{"vocab_size": 820, "norm_eps": 1e-05, "positions": "rope", "init_std_o": 0.0, "weight_decay": 0.037, "final_lr_fraction": 0.02, "max_steps": 5784}
Each number is 128 + 24 x the weight over its row's rms, rounded and kept within 0 to 255. Layers, rows and columns count from 0. Numbers have three digits each. The size before them is the row's rms in percent of the matrix's.

# layer 4 MLP up, 1024x256, rms 0.233, rows 737-950, columns 128-191
091:125122131089109159136111100105153141122094142130119158129130115151144147107109106136098131112136163106059150102131149135112164111104143123102108093094156082120158133153199136133104153135154092
104:121133083132115120131111104120119137103144088130135143147147166135117162067105162115144143133157098098110115113100108138129138166078094099099129138153137173114128112147119089091115143130112077
102:113138139119131138078156160098133150120128109123071146101096163134134129128121118120129096137128139140087115125116112129124151115116175162146106131127099105123122125154155117132093137160126185
094:143191130133122122146145129129153113112133154086117156132131115115148107153118095139205165124116099124130133115104100151134154155141120102127143146148117096092141164094118145092094145105092115
097:096142117119075084111145134117135062122158125162156147127116109131143140103148143147127113156087117108156093161119162118101112136120139128143091143079122081112139106090111143103108136152129146
103:105126102127147116110157128140072164107129157109100113182111110116129108112130126170129105112087154090124132111153138125142130173104113092105107105114132097170108194125110160153088075131162135
100:106112161138134132124155109161136120122135150135126156134097126176141116129104147133124095106104114107106130128128104151134132125081065155166132126101168128122143112133146120183129140164136146
094:110123104098128122140165149125129164067143163133130111158104149152102141079122125112140103127146097142096117113155154125159170136147103152136118142119106119104175148170109122144135135112158124
099:169181155115147135145115130103114125129139141151088196141139125105132106111127119141143134147129091099114123109153127150105068122094088130126109154125114157136121115090097130122118134179131125
102:097143133136126118104120086139179128084120120100140137163108130132095143138176094120155123119134141171120150152163131125113111114092112155089053122126073127137159096153092129135093124116125148
096:124116153113135174136140114119104134119110125114136094142087115149116118146127136073086119148158130142111110125133145140152112112165122115126125127172118139164127174125104106137139116158137150
106:137098132107125101123065136077121105111092131154120142137175181120104114143145144135176155144138096165146142106121120115178138111153141135116138135138111106136087133151121151177161116141120123
094:127116123120136103117184139069131098144138140120122155099148121128169162168108176113159098104123156109093161143156103118116090176134113077130150114128107126131127192104105119132114133147115121
110:107123125116121098155132110145141172131187132157087128114114159127101156110138107101110131112116131091108134153105156109125120084142135158133120127147113089115113089129120187178164146131128104
104:125092078124131115183105096179115138145152141157170140121130136145140106107113150104101118111139119069110155109098132098147116148106171151131157138114121135146162106152134126133152143134135134
099:148135123131186099140105153149122139078146073113184120140134135124125171122131146126165106101151123124131118139100157140133145158148148110115165087159109119134151103121141138159164116145119124
091:152101121119125151095126089126115116107135143119140171148105128107130155086097104111132102090110129112145117183163116095106136102169166126110161172137095145113144118110129133186119149118128128
102:089127140139116139113159133136163145115128154146101112087137160105142137123092150103175162134136117112118148127069082171153169063118146108104132136150137170097094138110132132119114132134107128
091:100095144135111080094116102129152169140139122134150102149159159102124132145162148155134101121148150119085114127098127116144148097136119142116089160160150108105069132092137125186098138126117135
099:085151158104166101118159103118138094150123124120171138128131116110091121125107096124142142138158150132141148131101125138129134142161138116147145142131142144129101159124141103136118096146127170
094:156140162112120116067160133161143106124173147138151152129177133150111167122123179123118099088150168115086103169156132154159136140123105118129109128141168124122082125075133136133128088091123147
101:158141132115169176100134109164123146166192123123126148157158122118087161119113160170114091112119075091156157107087136131135142119144092146106156117118115149125139090127149102134106134168137109
104:164120089128090117137141110155117100105130105109153088111152146126150159157147144121130159122155124105116140144126152141158154128115099139156123120129115118079173136130104146119130111126122131
104:158144103122120167106160132136149151128111163097105134118089114120117151069122116132103101110072105114079102095139174133113138112133140105101073125088123154140158130112161139168143124097150142
094:124189145111125113127165129168176092100117133164132137147139118083083127113080129136168111108082099107126162094121122116169148118186128114113127091103151099140116107128134148158133137145159143
101:115137127099149180098145089151102156068096147109137110092147114155124129135093156103169141110133155135141089128085088122123124127184122124171088112152138149154093109158151127154144078142149130
100:151141138109160133132119122157088107129137114155165096107143156123087185138105128177173149123125164114114150141133111111141176106122096110165115092150112146132117088128147087126129119156134109
100:107133136144156156111093159167133128115105096160146116127116139167112120135081135089098148193122111108094158134146126120128104127120069105114140128150169176136102133125075102123153144127130125
105:108128122149168091149141111137141173149123096135173122094146131145165126124121125167137135100159123130116116138114149140105126087132142138156127146144085126129128172147129144127131110133109153
097:116133143137135145106093132070165112113102168118096131074114139104108146146169137108135113112114144138184138160112114115117111083080122126122101141089111099079070134124148167107145125165178124
106:136116132116098193176138133115194153105120144131126155119087137159078137119087154104130113114126138103125090100166165123131122144082141087121095107114144117123160125133113144086176134113084144
107:150122154128134165119100143106131108107121125065122139142126144139166163079104174119110143136135143105116122158115137176144088118126099111127124160116131145153114090127164171097108173136135187
103:102109109161108145083112089135107085146141116118101125107080125112128127125132118161114132124105107136130085154142172109109141116143102103149159124158131156102162152139103122100144135088107145
103:145158124088095120139136122117104140097182149145115135091145124127107161107158124137126122116109091144123141123069140162117133125128123118113094132101112125140173103091150169145131118150105160
117:137123108148087090104136125096135162137060113161118144154092132140097171150134162120119108133119101125127135085129144123104118122098125142123135136130127146130146136122132085130133122142111157
108:178091142177147146143144122123135139081114157092098135166120102136132140070103176145168142153110160116149153128118118115134155079160121174136114103121135097121087138168148097154143166127141134
103:092141150090123113106142099137174164144104112115121157107110124139111096143113126090084127106092109122127133182117137100083082152131138105144133124126099142135149105095076126155144144143102126
091:118112127112122111162163076125127150105132142151157100108123120117147087140092143107122107105132112150127140146117121128153177158149083106122141100101130109127145120157128135177143100117095124
121:157169137092133152144123151100129123160104135104124145115161136150103125114110146128121104159129127082145161134118160141089122073131137139159067132110133089127123143096138109136150114139123201
097:133112154152134113124140147139127136113109107114137118126065152140107106153119090122164117106115129148093103087125134125144137146225116098071125117145168099141147152139119124157137115145150147
115:150111171091153144159172151137125099106123092158155134183130089119124110133122122131128142120162106170134125094156095080153105129109113139148124133132126162102094100106140135136150125126078126
100:101130167136093136157121180108149145156098120104141127136110150102107137115111088130091161132174133124108088112142133136167123102119116076148094151169148099135164136141096123120152140122115096
091:171147119090154106135164145113111132122123136110129173113104122166118149124082140130104112119116103177093115123114141121131126113086132150129133154112157120128161129116107152122135123097125097
099:126098132128179113148149144097076081133163094114155131151127210133108111153150134164112141127162144110145095166127114149151133157146145093130150094097111097086141120096117140145107090111117129
103:128118122098144096128170155141100108070131143101135138137140144130187107115085136139130149149129138160128147134148133126143121089117118111127145122111132167130107096138148105115135120148139099
104:098141086145109121117106149100091106166109081130097148096104127145141132127149120181129147122114081128128176130157140117106141148116144131122103133114108125120112116112136037140130113116147129
097:114113086150151125157108134099138102179133092120129131120160206148132148071097153099114084134117075123132103083124149128135114155133157120150121143157137116158148138115130089153100125075147155
116:120116127093120092107075135144126121093124111106158128161104143122139140106169136153130116108101107163111124143109120126133130119128091144152086124152096120172122133125123146162135122109087164
104:133030151140137115091107090087139125106107112160121119167145130099152152134129140138109121142117124108118150147139177122181056122113121123128109084118128127131108215099156143137156088157144094
094:077142144128096112131106126154094112121150122111129095112189131097147148171135155111138124094159140152143159170091108111124120095137109172134133135108153107140116161145145130131169121113172134
100:126118153116152116168110131132101119142136103105115135069089102132161084121117128132117170151147157160122138089127120185166145135123074121131144094149124121190135130152140124123120100127149122
091:127092136144141132125145119127175139166118136087168126129119132121122121142084112126186100149127135115098137154172123136116080060128144151127116097172173106111130160137140098146092110112119111
097:127112081123159123117136107106141154107131108107123150123143117125179162091112070091127159152125075119160154118129108151135143095132131136102137125148106156152136156121141154131108087140127157
099:153157142128141151130164156153138107147149146096117174117099144107148111104141132097126128151118101096110112127128130138121132157100123111109106132139141119151111112144111083102144117141094132
101:177105094124160129175161140129112134130135084105115116121127123088126114131107136144125163151133138130109140104120148127109144181145139102088138127129122070124167103146104110170083091132117120
102:150122117164130119125127088134139160121116136078174121113153112137123103113088182132133145129144139150118163091093091113144118112156135122124100110134156123141120152123122153136126107091132096
106:154171089113149147072165119122147139105102155139159134164085111120122115103107112135129156126155155095094173162145153165101132079139094162157114138080105132129132161171161144159143134123185152
096:119130142124188147147092120118068137114120150085097171086125120120132104131103109141154109107145147158156166132114128149130127096118155113111141110147141122129124148094094113149110141132140117
085:163157102113135171122150114119129104149089142151143146079112138156092109100169119102144142108124182133068094115143098140119150088158129160089193103139128118126160130102125096161123156129081113
108:132105139111153113137129137143136104141160112155113064173096113090101092097140129130174079136129123111137105088095168099122150147092135124110108136174087155104159113117115138162142076152165124
096:088104132108136147132125094142169129155130147157125140095122097110097141142174140171146180108126170103138159098137097117093097142182146121079129141139132123124155106161149143111134117138067137
105:125130097150117086100140148146129102158101102142091148148129138120126096119137120146146161126099134134156108128147156119115132128106104113135123091130114139134163130116146140104179106090161180
110:137113118140160143133127139145107093103159139139175119117139129133104141109137128157111083130128114138113135078158095096055152128128153123104087097100128120133108142140161140148113166141128147
102:154132121093160097155118109136157160147160133105100136100160129044128130144111123145134088130120124154139104135141169125154158140148156135108124144126173117146118098116089164098122177128142119
099:126100138092149089127088086105143110084154119125102166061129136134126167126090134130137096125144140118153141147120084166108107130113154170162103131076169139075104117124107128106092096117133149
095:128088108073172099120131121126105125122157104080138146156136099105090161109148134142107124107130152106105104163124151141145170130177145109129153148165146156118108115101110163146125168142114160
093:134132151098106095110128133124134171090134105120152159102115117142095154122136129157147174144130103115151148132133074108132145120141169164121145103108123121103098144142137089144144131129140117
103:121122130089190120143128143073109121149133152127130112136139148150105117127127159100143124134121117101130136105103094087105102136090112114101116150144119138141143161123172160115128124045145086
092:132084138110143089128142133069146146166154129090135153146049143126084181100151125125115101104106124119156120149127141093146130141117132127110129128133095112113081171159135119118104131135107177
101:111126161097102079138136097076136168143195088158133162115124134163115118112157116107130109126101140098144142130132078149134101104148143163152151094122090154119117104108132116148147141147052162
104:132106105138095113157122175160122087123137082109126107131128108095107152123107124148137163098129111123137148094149107157133126111122105100135128155166106123139143107114132101145127106140155178
097:143118128108117124053133142145113120109149166097103099120144130131158097100130142152076122109149147122130169150109197105146136132121128141134149092107159112105128136124181099146115086110112137
107:131069154127159139121129100117116080128135126120119118137151121180097106110082102113138124126117117131111171121146141161166121105112103106160129087122134160160130133133118113114105139123124076
092:199127141131145127147176117133102106123134086148121132120162114129153126089131110087167148128129159118123178153122094118096140151096110142130158174123146135137107118133135138118133153116129133
104:144145137117156142119135146132092139099141112122134118133151128123116126140120145148160111099101122118190119147113064154137128097132120090181155069127108147128084126144162097110099174094141133
108:156145133129122117139085161136083118110132187131098100122103122126159111104118109140140095085134141119121110116164104152116112142124143125129088133120102136114100113123103139118114089141113119
098:153128138121104133074104128095155084094124135166087125137114137124140129122156084131110143167133105135171091116126159169141100076094112119067098133151155114130143101083096137138111116103160125
094:120096131155145120089120145134096090137116115114162055108116147185141137123117094146093123078142130124141144126150103100087081130185109135131147155121094108076068111108145158125112067162125159
093:108141153117095131111134107136157131163156123149127083141133116143105116121095116109137108132119108128097133121150118129113155148154137105141092077146157134142151115132134136144154149141136138
102:139120139141136100163115127117117143095111119103162129125116115109148127116085146113204130100106144107100156080171111150137130134176142124133139105130144075139147160132120147145085133139163153
097:071133117110145177136103154111162160146119134132145099160115150130092112099128120101104121163092164125140127102117139118131137089098149117162105115124116121136147122125117094076130161115121145
101:130135121096160128072150123137123136114145150155122149142132121169112087134159118123102111110166114149073119124116108158156137126133102117176122109110097112113177118109115088123136118137140142
090:176126098192159140161114125138111122075133123115110140101172131154129132112119141161139133129155152129137123182131114114122102153181161147120099168109111168157140113091133124137112136125120161
100:145113142116123136072151124137153121136096123098111087142146145102136184090108113128134136102127146157107106124126122157104168108134142115104083126154177122110099147133098133101100130094116108
098:135149162131096147163146109114108126119149097123149103187080148120133109118159117133153110124086120119137109126160130107145084101168133104129151128138145083089145103129090117105129116119161125
087:103137104126176127112127137151155136100106143119084156096093119164103094147121184111127139099124157107127148082155130127137169137113113063095108099122113124141106180122135122111089122118146165
091:122125126115142143099104124128063106148123143123108144185137144126112141139102115130144106094112110140112126147095107131112127072149105151126125179136149129144106142117102081082116127109120136
104:135114121126161144125107107143138114113145115152098148106126134112125155147088108101194124124111142163111132121146135148124149140168122105128101104108135118127120113110154141142115163118133142
107:119147105096168121203140117107133133119106169102159142115107119107147153109115137116096140105160151141157116169124129133170144122061134065131086145071131152146145078099149098105084160162125145
105:156113125090129104124159090137103134152137120138134157118120115124151159144094068125117164161143157134101121131098151158133133154075070146104138110101118104122133140129139125138111161146149088
101:097164156116147095099126148139098134140129126152118084112131163144102116144129095131150139085155144088158096164113134148125178125158107080150100106138106107123112115111150144132098127165142119
109:143136156163113179127110115126110138135119097155112097156149178144127126112111137154114132191143106106083086142138148118129089128166102107152138124111118154119155173148135123177123161120167151
101:098153122103110170133146112123066150147115163130136126091089160104064142134107150129183142168133108127119080126134111129135089105134169128112137142112121143141147127132132138119092097176151100
113:129151136065130132158123147142097173129133101175127127065110127094171085094134128115153097114097118107125117127149135134116134141158094096145134098158091162094130122133136152132125134083144132
083:137189142119123098134109113153104172090137162132143090082141092164156109124159121139088122108114110128144116071071174147099101121138155095097110157098108120123116100151151171111130156146129100
101:106157110118114108130143162146109168133164100116112119142095133116133146111097155105138142131110117087117105142129109119147150150164112094109124139148175144144122146158092123114107124145112149
109:153180107133159139109148164159119130153182094184112152121123095131126164085128128132104108113116162132161132097130094091160137116077160146098091104157117126127112122087113136147153117148114144
088:146071151099124144134123146139089114096114130127108076134106131118129119094107176120069134129181131122159137125117157137134124144122107110110164068100147083134104115162128133151129101119119140
086:120103149140129129145097101126129128127117094122103131134090141151066166140125124136159128117145160096130132144138143098150119129155125140144143109114107159110125133161122125120136155151145150
101:140121064114101149164170150152136083089142136122136111136112122116167110095117129167147112136121137081122090147132145114161121144088141152162090116125098123131147132115133123134115128121121121
098:139149125135089138166074092095139135167133130094110139129124097150146126123173115138133125133159140143182080121094172158090148099131114105138131107141120112082117126136152128162125103107120115
095:161085135135160112174140146146134157135146137139166134114120138136094141139130111171131143117130117149144129147154113113100136130091122114113107154123102161123098123128140118125151123131074085
094:094121133069148127161152126151109153168120101096119117109144118109134116105155100123144091114123189106134120121113119112090061085152151165156136117165126133119125113116144110102134140129118180
088:086136128122149073092102134129084123096138168118153131144148123160108141140119128169098129133133175101150140110113135157131083101128123112166124159099111090143196084111136150110146138116158142
104:123138163123149124113111126148080125160135126131136101130140133155091165129141118129131148170097154071091094098166145094144148099130126122098111135091137152116130084114089149109135136138132116
096:127152130122130118136152138101153115100108142109091158143161106115126171114133112139151147118108170112115136129134107117158178124114089156124104122083107141118159159106126126086106116089120093
100:110114104087174104126111114133117156144112123117140136110112128123174115131114150122157111085126130115129085090107122158088102093153155167122113129164133126166126131117169159120130146136151084
104:063094130113167126123119104148081116101112099125079099136107130190123093117153140120111103173146131178120165125099102139171102084175103170116126093117132116164112122167070125116130162151138107
097:142123123089146094102136124121100131142115137099133099123172145087122135135130160168114126118135139160130147131144110097131125143186086126124091116140130154104217141124118141160115135134116163
093:095116163160083144110146114100142140158143093137103128118132116163150121108124157127134135146142111095097117139113150116115140181153137087125101096112131169140109161082147144132100114142127108
092:102135164143114133146114122092106136161094121136157137112103086125157111140121132137133127123117128126151165134146080121152114121128131110107169096136121167118139152114118158163100121095085115
088:131089149138127136124132121118079151113112082125091131111171143141114119127123128140114125093134091122100135111108126175101125123113111128147113087175120154121112110142166124133168151139091119
097:135116134147086151133151106112143133105121178138102194139102175103109145144187133126126095108075132149136161124133124127138100147175081114140159122116125102100195116135140145137135124130159139
095:120139185104155142156090112120102105149088123104148115167108116087091130126088133124098115068142149105116113086183093141113109115131154121100118163124123172142132149085141121128117129177099113
111:112131115095149127127144112122154044111089109154149126149141149104149160098085121169073136121101116094127114127104105140101141102093138126121101155110125164128126140143121127145148129116105108
107:160154100147126097139159108115135133116142117116121124107113138138095112129103158129175116136149167099121109130167113117074112148140129088121096129105119120126128107083137085110141149104149144
095:144102148134126127124134119162121122150142120176134081116104118143131121104156106110131123134072142122102074106107157103110135106143167143126116130105104141192141102157148118174129114112137122
102:121125114095115114160117104121109206108076079141110155152082181128108090097156163137189150142103126131117124120103139100159115137132143124099112169087103138116127101113118123094094183169100130
107:117174132114107135094107128141093119161135113100132148126108105123102151092101133135106109068114091122109117140152157149085170127129104125088086106125140101126119114140123124075073153134147121
098:110129133136146150116159156148175133142180133091146115128100096125133165131093177093102099132089151101134142076142121161169158167159064085093126126109091104129135112119168136096143104145120137
102:150139118130088127146118152153097151123141171143120150088145134134149123146154110122117110148146108142143069088132101097150173148186102124073097092096127119102111135166137085174139119119132119
100:162137112100154134119134165153130183119142129087124114147154093135098154120105138121117163121157123132133150129109148143150147113163119088115131156147079117134159154135105074151084139088161117
116:110160149078124110082131168122117122100137118112126101093156120129102103107098159134159114140111149089144125083181087152116147182099135098146075149127142124121127111115128141098129117108102134
098:163138134068158163131129145134109165077108122106128158129150138131122157158144134135130091113108123100090141136154145106132155096091095140092143098107132099092103079156099116170128142133130151
096:128122099126127121122131105172127109086168174137167079138120135126142129125161149086164142125134114094123127140165159109159125123127122090137105148116129094132124210158139081060077156094130116
089:096131149167163146103140087095159121143110085094147091133148132083107107141134160157167148154119081108155160114109125136133130125122133146167091118154168122151123151158101103146119112107095133
101:152109130090169144096156133152109117101119148148123137139128126117187131133135139130112123095133134117140194145106117108144152109167102144158122141154106127079127132110100124150134120121195141
113:147126127178126102125115131109139125102160101118137118126110142100145126134109159134123150152125168129137106116175157139120103115123104127090145127111124128148102119075147095138120101125077113
091:138146163184155089111161098140136088124128136118083170155169133113122132131089097120118119117132129102136132141121149106129113145110163093122143164110149151140104141128119155158171124163144140
102:128138142108128108134125122090110157115125076129111134194090081145168122121172135175135132153113116162138122147149114110103085051158108119136125125157157159170123108123139167110118108121136132
104:152117166163134101117148133148126138101150135101090074128138144147145128116116108119179098175049180130078104131102115174139124156121112105131067125134148146139132147121145135145131097135168145
104:111119144103148109118130134097141138092103117140140152093120190134141175127105168147119132087084154116107113116128105141136143146130114133124108080167111088105135129098081104124140133144135150
104:150125147119124080108160137143134098127099153153132127106153092100119072140108144130096124130099125124117141145114132150131131147149104147094116126137183160081080145127108113169138136127117155
107:103125075123110155151124118135114169126148128137099124185132147147156151105147080149149128085113149080143129104094146130087124122133123131143079104127141095104130129068090098119172190147118131
093:133169154120114157154103147101121120129116101108154179131139138100114140128089127112065133166123128144121119143133123128135154156162098162117134086107123158134108186091127132114125124161102149
110:157158083099124109137134108168114104194129146124082108128088117129133116081113118108118133127158130116132125161143088134121147140100142122135120097144129134091134161098161125132144115119127145
094:135126104177154097153142126108148124134128152149160116152142180139097105100088159138181102109128143140139099136126110133125099117103130154153136161162108137102086126167115167144152105128185125
100:163121129164139107167104130117113147122137131135159088159145131131113079132073112091110132066151124144115133139145130176137132159123099120089129164160125139110144092112119137150110113117142164
103:106122116180108084143141118093088098126187090131118128119134128115137101153119164111149138108169126104146133103130172138128138116111144126171104100165133144081121148137187125113105104126099115
094:157138121115157174115151107112141174119091143151171116084098073097161159137116129143157177136099114137118162125138108139138116179141080100097147184079135128126111157126113138121153158105153175
106:125146160128111140111112116157168139185077117111117152118144159128122137131075171099128083165143130137127134128099156141121093101105136107100144117065139114111113125096123090091138110120156150
108:108088150133153122149135101162070121110150147113086087140126124145093128122127120129125104111145119144129142125132118111058079113112101114155125144117142152126102090103134103153173148107139165
106:139130141136186164125100169130130165116132161098141151160078142126139111146129121122153124144073116165116139178153098157132123115115122131130132145102124139134115117143088137152125157090111112
103:156141153149086163129164099121101164140141133120122113125142113151154114133097118122140126124104126107121106127144149092106142093102104158125134159102132156111111149188124100173155088145132076
097:129111132149135128165163151138158118127144119119169100124112105135148146118144120091127139134099098152131125154128154170118133076176154129062123117121071130128145114080109148169106086176116077
096:151069147120185157124126100111145112163090114135130140134138166124125141118118147142129137120156101137144144064106147125138132119129160118161116122119103100137083132151071180161085131163130140
098:120115158097114088117127130110064154118170174116152111109140156119128156122139109092125121127107121133143139117089146164128166118093137087120094111167116106130161111132095146150111122141143111
101:149110147147149132107121101146095148098172140145135163120131116156082163156123112101143143131172123115134137137142107167113125126124149135122149106131145122096119149116155128106112105126123118
105:139126150150132175143151125100132125114163149088114128108140111125102113107109093180116129128141109080146162090166144176131127142095108150142125095094163119117086136109163109095121110153108131
086:135142100134145110100125111106113113121105142148112145104148120154136103097122074155144157177094145117140117105138128152160085115149149159152152141126129126154112123091117154102107159113114104
094:127100172095113118120160147126099116135108152131136125125137138146165144131134142109100119170152130159115131114133172115130169119186145122110090124136125125178124130133164144122114138138153112
096:106133140108117178104155135143139167091141094104138160071169156145117115155096125113150104130116144149127124103134113117102142134134083120185114121099136110106105109152122097133102167089123096
101:120145131121119103066157145103111159147132136136096119128139176128144148118138117115108128111102147146121115105171130142147151140120129120136081152121090098188124111077090169126090131093133131
093:122102176128121148115149110179092129138127136146153120155151164125106134121094103139125165120125149120157095085102094099152140162160145114153105162102120082122148123116093125128122074128140149
106:093133124069160086182136105110069139108118129118075134138113081117130154128116145141126155123146154106142115129131142120091132128108090112136144142131067113104152129112092144114094106114134137
092:156133115141116112110115144126035112128099142124116133139142132091084126115142121127132119140119153128146131133136078126117155142131127088124167091108149111124116141117113154129143154185165140
096:129128125099135135164172115071135167144130138096130131132102088128130103156116126098186139106166132105147109125067126157104140074156112108137135109088099125122174135111087111111152135120123145
101:172120120152147133156102180141149125115116148148098163145100144124154157126131104120134176141167112088117073103135143119110108100065143140128088083127131142122139120127151168170136087109130099
100:125168160098100139167173150192117126107106126119109143137161177115151119161131085146146176136134111103138143108154163135127145153130086143137111148118156138163128125083122113110122128145171123
090:115128098108157151147154107097109122125103154074135143122151148174144122165109142115090137133157114121118119115111169148116110108134141108084116124116121132125134099133147114143139155146126107
104:155112108147089118093090108105133099111131122105089138091102125129138132124140092111142142104106121084156091150139131136115140141111125130068129151131129121069146119085122152132146113182139103
100:176094142153154121123132079145110126136171172149142173098109145105117119133139115134160140117188124157130173154091145164131063133124148117125133168078127123130134121109141107141150152109088107
099:104114170113120109133154111123128135151116138129153125127139149110123123136112139121170154133165118100125115190122190127111133091151140117125133109142162145123159125159152111123113156113144090
106:109137123139134146102183144140112150113166146125122134098128160119109142090083152147134115180084173120131141135127067148154133125144137105154138096119122108115126149160146144130118099107146133
111:119160171108134124132133090132089101175139095104172102139124100114141080144128137122113113109147125117106119145125118136161114157144134126114161176145085122081109110101132103105113134091133092
105:119114153161129117144117122167147172118133172127122064141111112144182143077145115103138132134133114107154113149119133116138145137161163103127109123134140140149128148118103128165098085082181127
109:072122108121158141128136134145115113126114133143115127097107116136158100158134163145110108107128071117124151121112109167172145148077085128098116123129130141115111140120134154140145131145126106
097:101162093147129152124101097127087132151116095117145147110127120138159105135141138122117093121166120111114104133121118152108106128139092128121103172118112111185169132155132154112088121113132156
114:130130144154140123147162110128129117117081081137182134121148186085103084140106138118106122135184111145149143129124140096119136145085114138090123116160129190078164123138143118114097128130103096
102:110133141120140122159095119143152143097144157110141133116096106132123152106100143117141144085141118152108140097106142113107114115129175107123139120128069082124081146146096107151104155151153103
106:149112151145120141149098167095128169113134130161103120130109133172102159141150157165121126154138099159114070149165121121122082152152121126110123152129141112145141107105120138077141115103109101
096:120115134128170158148153121132151140149154129127070153125096135111129147168132129160144145146113094099096105149113107127129123157117146132125126117098147110158113110156132103122130127135165120
101:156118057130132143110141059134149111107125127099146114151134147174157123105130157131146145139109113152136126111144146112143122137149112131143099140083138134118164111156143119119154097097147128
099:145189130175162148135104103147128109113127118113155156096128071101104105107123133153106102152127161106110147130094165142145125124120108115170115152113089129126163111153142109159120140133155101
095:128097141131157125115126110119142121135139090125125172132111175098098137112142080114127100086074140121086116132160105153132110128114127141131152107151169119107095090115103125125120128154102169
107:120171107108099121118128106121165102116112141160125172096158096103147080138148118200126157131122142109105155100117086107128111092157091128091154116096166143149111124157095126131146120108119094
106:148086114157165149190120109086119134170138162147152138153094183118130143138132104098144135070127141111147102126124139107155156157099121098145121143155140154104105092155065147118133122136098125
102:103164117136175126141113120095140138114059112121116149148113158124134116123090118115116142135100110118112138135149136079118161139131114096122115128082145102087151122120125153137120096144117137
099:157104096097139098125116126086123154126102137103091099128127097114135141145181129118147140147100093099121093101099177118070123084129119114138112108129120120109082133114172159135111137103093150
106:161160129105179137132121110138127136116151128183102162171151129098152121128114165127125137122085129137128154126166085137103169135104127124136160124087139131106113136140121156120137133128182089
105:107115180137166125161104127130131142111084116094144167081112142134129139115139147114126192114190157126122144149150123173138110136145106151132132131157135144124137096109150098115139118074135108
108:121124131100104128144168132143132112133157140138102133088128111131112157137094098089149131138175105122154094143100156145107125156148147124133134098178182149117133133121128122106149158105125147
096:151141127143105157087098082131117109131145116106127133115125098181168130097127153116123112109128104095087120121109126139108139123141125105084147168100122110193096123146147110138159090142122103
089:097138112163140164126118122198165112117115144132152141171149123142137127139122107150155127102145150150131152133093150160163126114148074086130168115121108148114131102122129109121137112112139127
098:137132140109163127141147074099128099112085146109164163146144169093165158140112111131102135097150152155090119136124175100178133131139113084114151138112135160101108091107177122163129122109133166
101:117137116130101111136123157124139137101140147112122111147086138116101116116165129143146132124129136105153152175118137092138131129138114145152134123124093150136184095106128122119145191188154091
094:132103100114123107129094100155138049143132103150131083116071171086110110126126168134143147126143117108118107153105137102136132124102143131164124167086142148133147136148122121126133125151134081
107:134132101109145091111121110131107116159089096067127080163133158135115139127132116083148139112135147137149113112148173147135120066108133158105132116129114119166108160100143146146146124115089126
101:175160144112132111117068131081132124114134086153103144131135113139127138150120116103104112132123097138126125143114149120123151124134134158110099143081146137158119140128152147099111126115142161
091:154149106171149133154179125145142155116122101156118186102108130111128153113163148115163153145149138133155164134171139100103125131114094098102141169132101095140099157164096111124137140129095140
101:116142142138123144149121086126137135134126115097115158104115148137134126105125144114123112106156150130090092108149139153149098117111123140132132157102094093114122144121117111136074131133148140
095:126133176149130107152096123126141075124089112099147135084129126118132151118110115074149151151156094132107131117113096120172157110133092113108128098104134149099152123110130142130121156085129065
094:112111074145099129111134155136138111127155079159087155158079145161155097141077141157065123121088112152123070119129123126134112100124122162132120116102119090116135155133111148133113137134131124
104:121142105118141128135150127130112159105127131107129111105146163099131140086099093141124150135130121130138140108113171144126153134114152148181156115145101126132131093120129131141128186130131154
098:109129144120139119143093139103129126152152131104144149122112133097112173148159092078120110145118116110109163102140086163119118134177116070151132156069134166107136099138110128157116127122116128
105:120133092133141127137112080142139143137125110117165130145124135126138132127076147143137127080153154102156121136130132131119117130134088095113141126095086173182105131151152193146124141132125140
096:164091118130133086059114108126112114124125119165063107136146155190101112107131135182153135151084089091157129158130136143160124143130144139134132105142122145119145127120085142127071126107147113
105:081143134104135145157127089132145140132122110130126133125152133130105146140127117112142135129117138100165139100128127142151135157138171118148165117144116134100132154098126105099141134093146142
108:105176141085146129102128137101170161108163150121145112149101173100078131125162180156195153134127131132159115155155116089102133124137099130144157133136138115105116142126148135140103118124095144
094:099167190120141048134126098161105137109127123102147150144124123128090146122100133133124116137137142111073103141156135150125098153108104108122154121144095140110143088155096149148141130126126132
102:151147130082128141142130123132145082162157168104134133164150118098128153111152124100147123170074143134143125154175129170174169094130128107104118124167129117122135159142152117085115087108122097
087:126161113131121120150113090153137149145118153134137160130118115168116118080146096091159097112164176107124143156103102117104106151104128101102131108117131158157130147135118077145123085131111123
107:136141151112108187120151090146084126110195139126107130101136150151144172058129151102149112151202126097137130165122128120117115099099157125119108126115122138133146154172137166085156135139135166
107:098190096118154151130138146095091143176141097141156115173153125109146124171114144113101082151115155145163144117129102111110093117111137123140080137138145149129126096107133124153121113098108156
105:120143123156073124128088123103111123121126149137121111131104084142118131145075116171154137124153139111159106079133165112114109157092131163109090126140152120111115155183120166147107118133092135
099:140122180110115152137145101144139123122112159132102115141108143113124133125206149178148130109121094127115151116110145112091102136102102091102165083140148064137104115089111136157111155152128152
100:131153108132133144109127117145126100113112094150174166115120112154102137069138105121115144077140131148151144092086136087167142109145169153159121137128121144148102140102130131167106115103147123
096:131112145132165144165135141124128129112172147149163110152122179137127126131116132116145128151119126126133116164103166118172109135154146144123098142152093150146162091093120145119144139104164136
102:148159120097147136146171128135124109138120163091143138101119148123080157125138168115126114138109146100118167124123148129132135108140146112091151117136115061100105120131099128099123121175144131
095:093129140125127133150125091115141148152120142133156124131118155117107105128111117159130101178114132138106130113140084129103133135122117130106147120131143145136135089104143132130150185111197105
100:124146123122112121154130133127089143136154108079124150076164142140130130161136150124096121118104124118164102130127117119129130147125105100103156109128109088148121170180149136118120188129140141
101:130100114160122119125130110104164102150134120130125147144082117135118113115102099089178101138109151110128161144151094079115171155137104127125131127108131176132133131114135103149114140133100140
098:149112145139138157090092134118092160112155118142154101115116102095134154157117064115117113112107150130137143135106089123105126164164117151123142152152133143152104096058127152156111105144124145
102:141142135134132121091150128123082148171145124119117101099120152127104089153098151133121115110140117113154129135139114152158101156105137103164107146120127132112125143102163105120128111124110104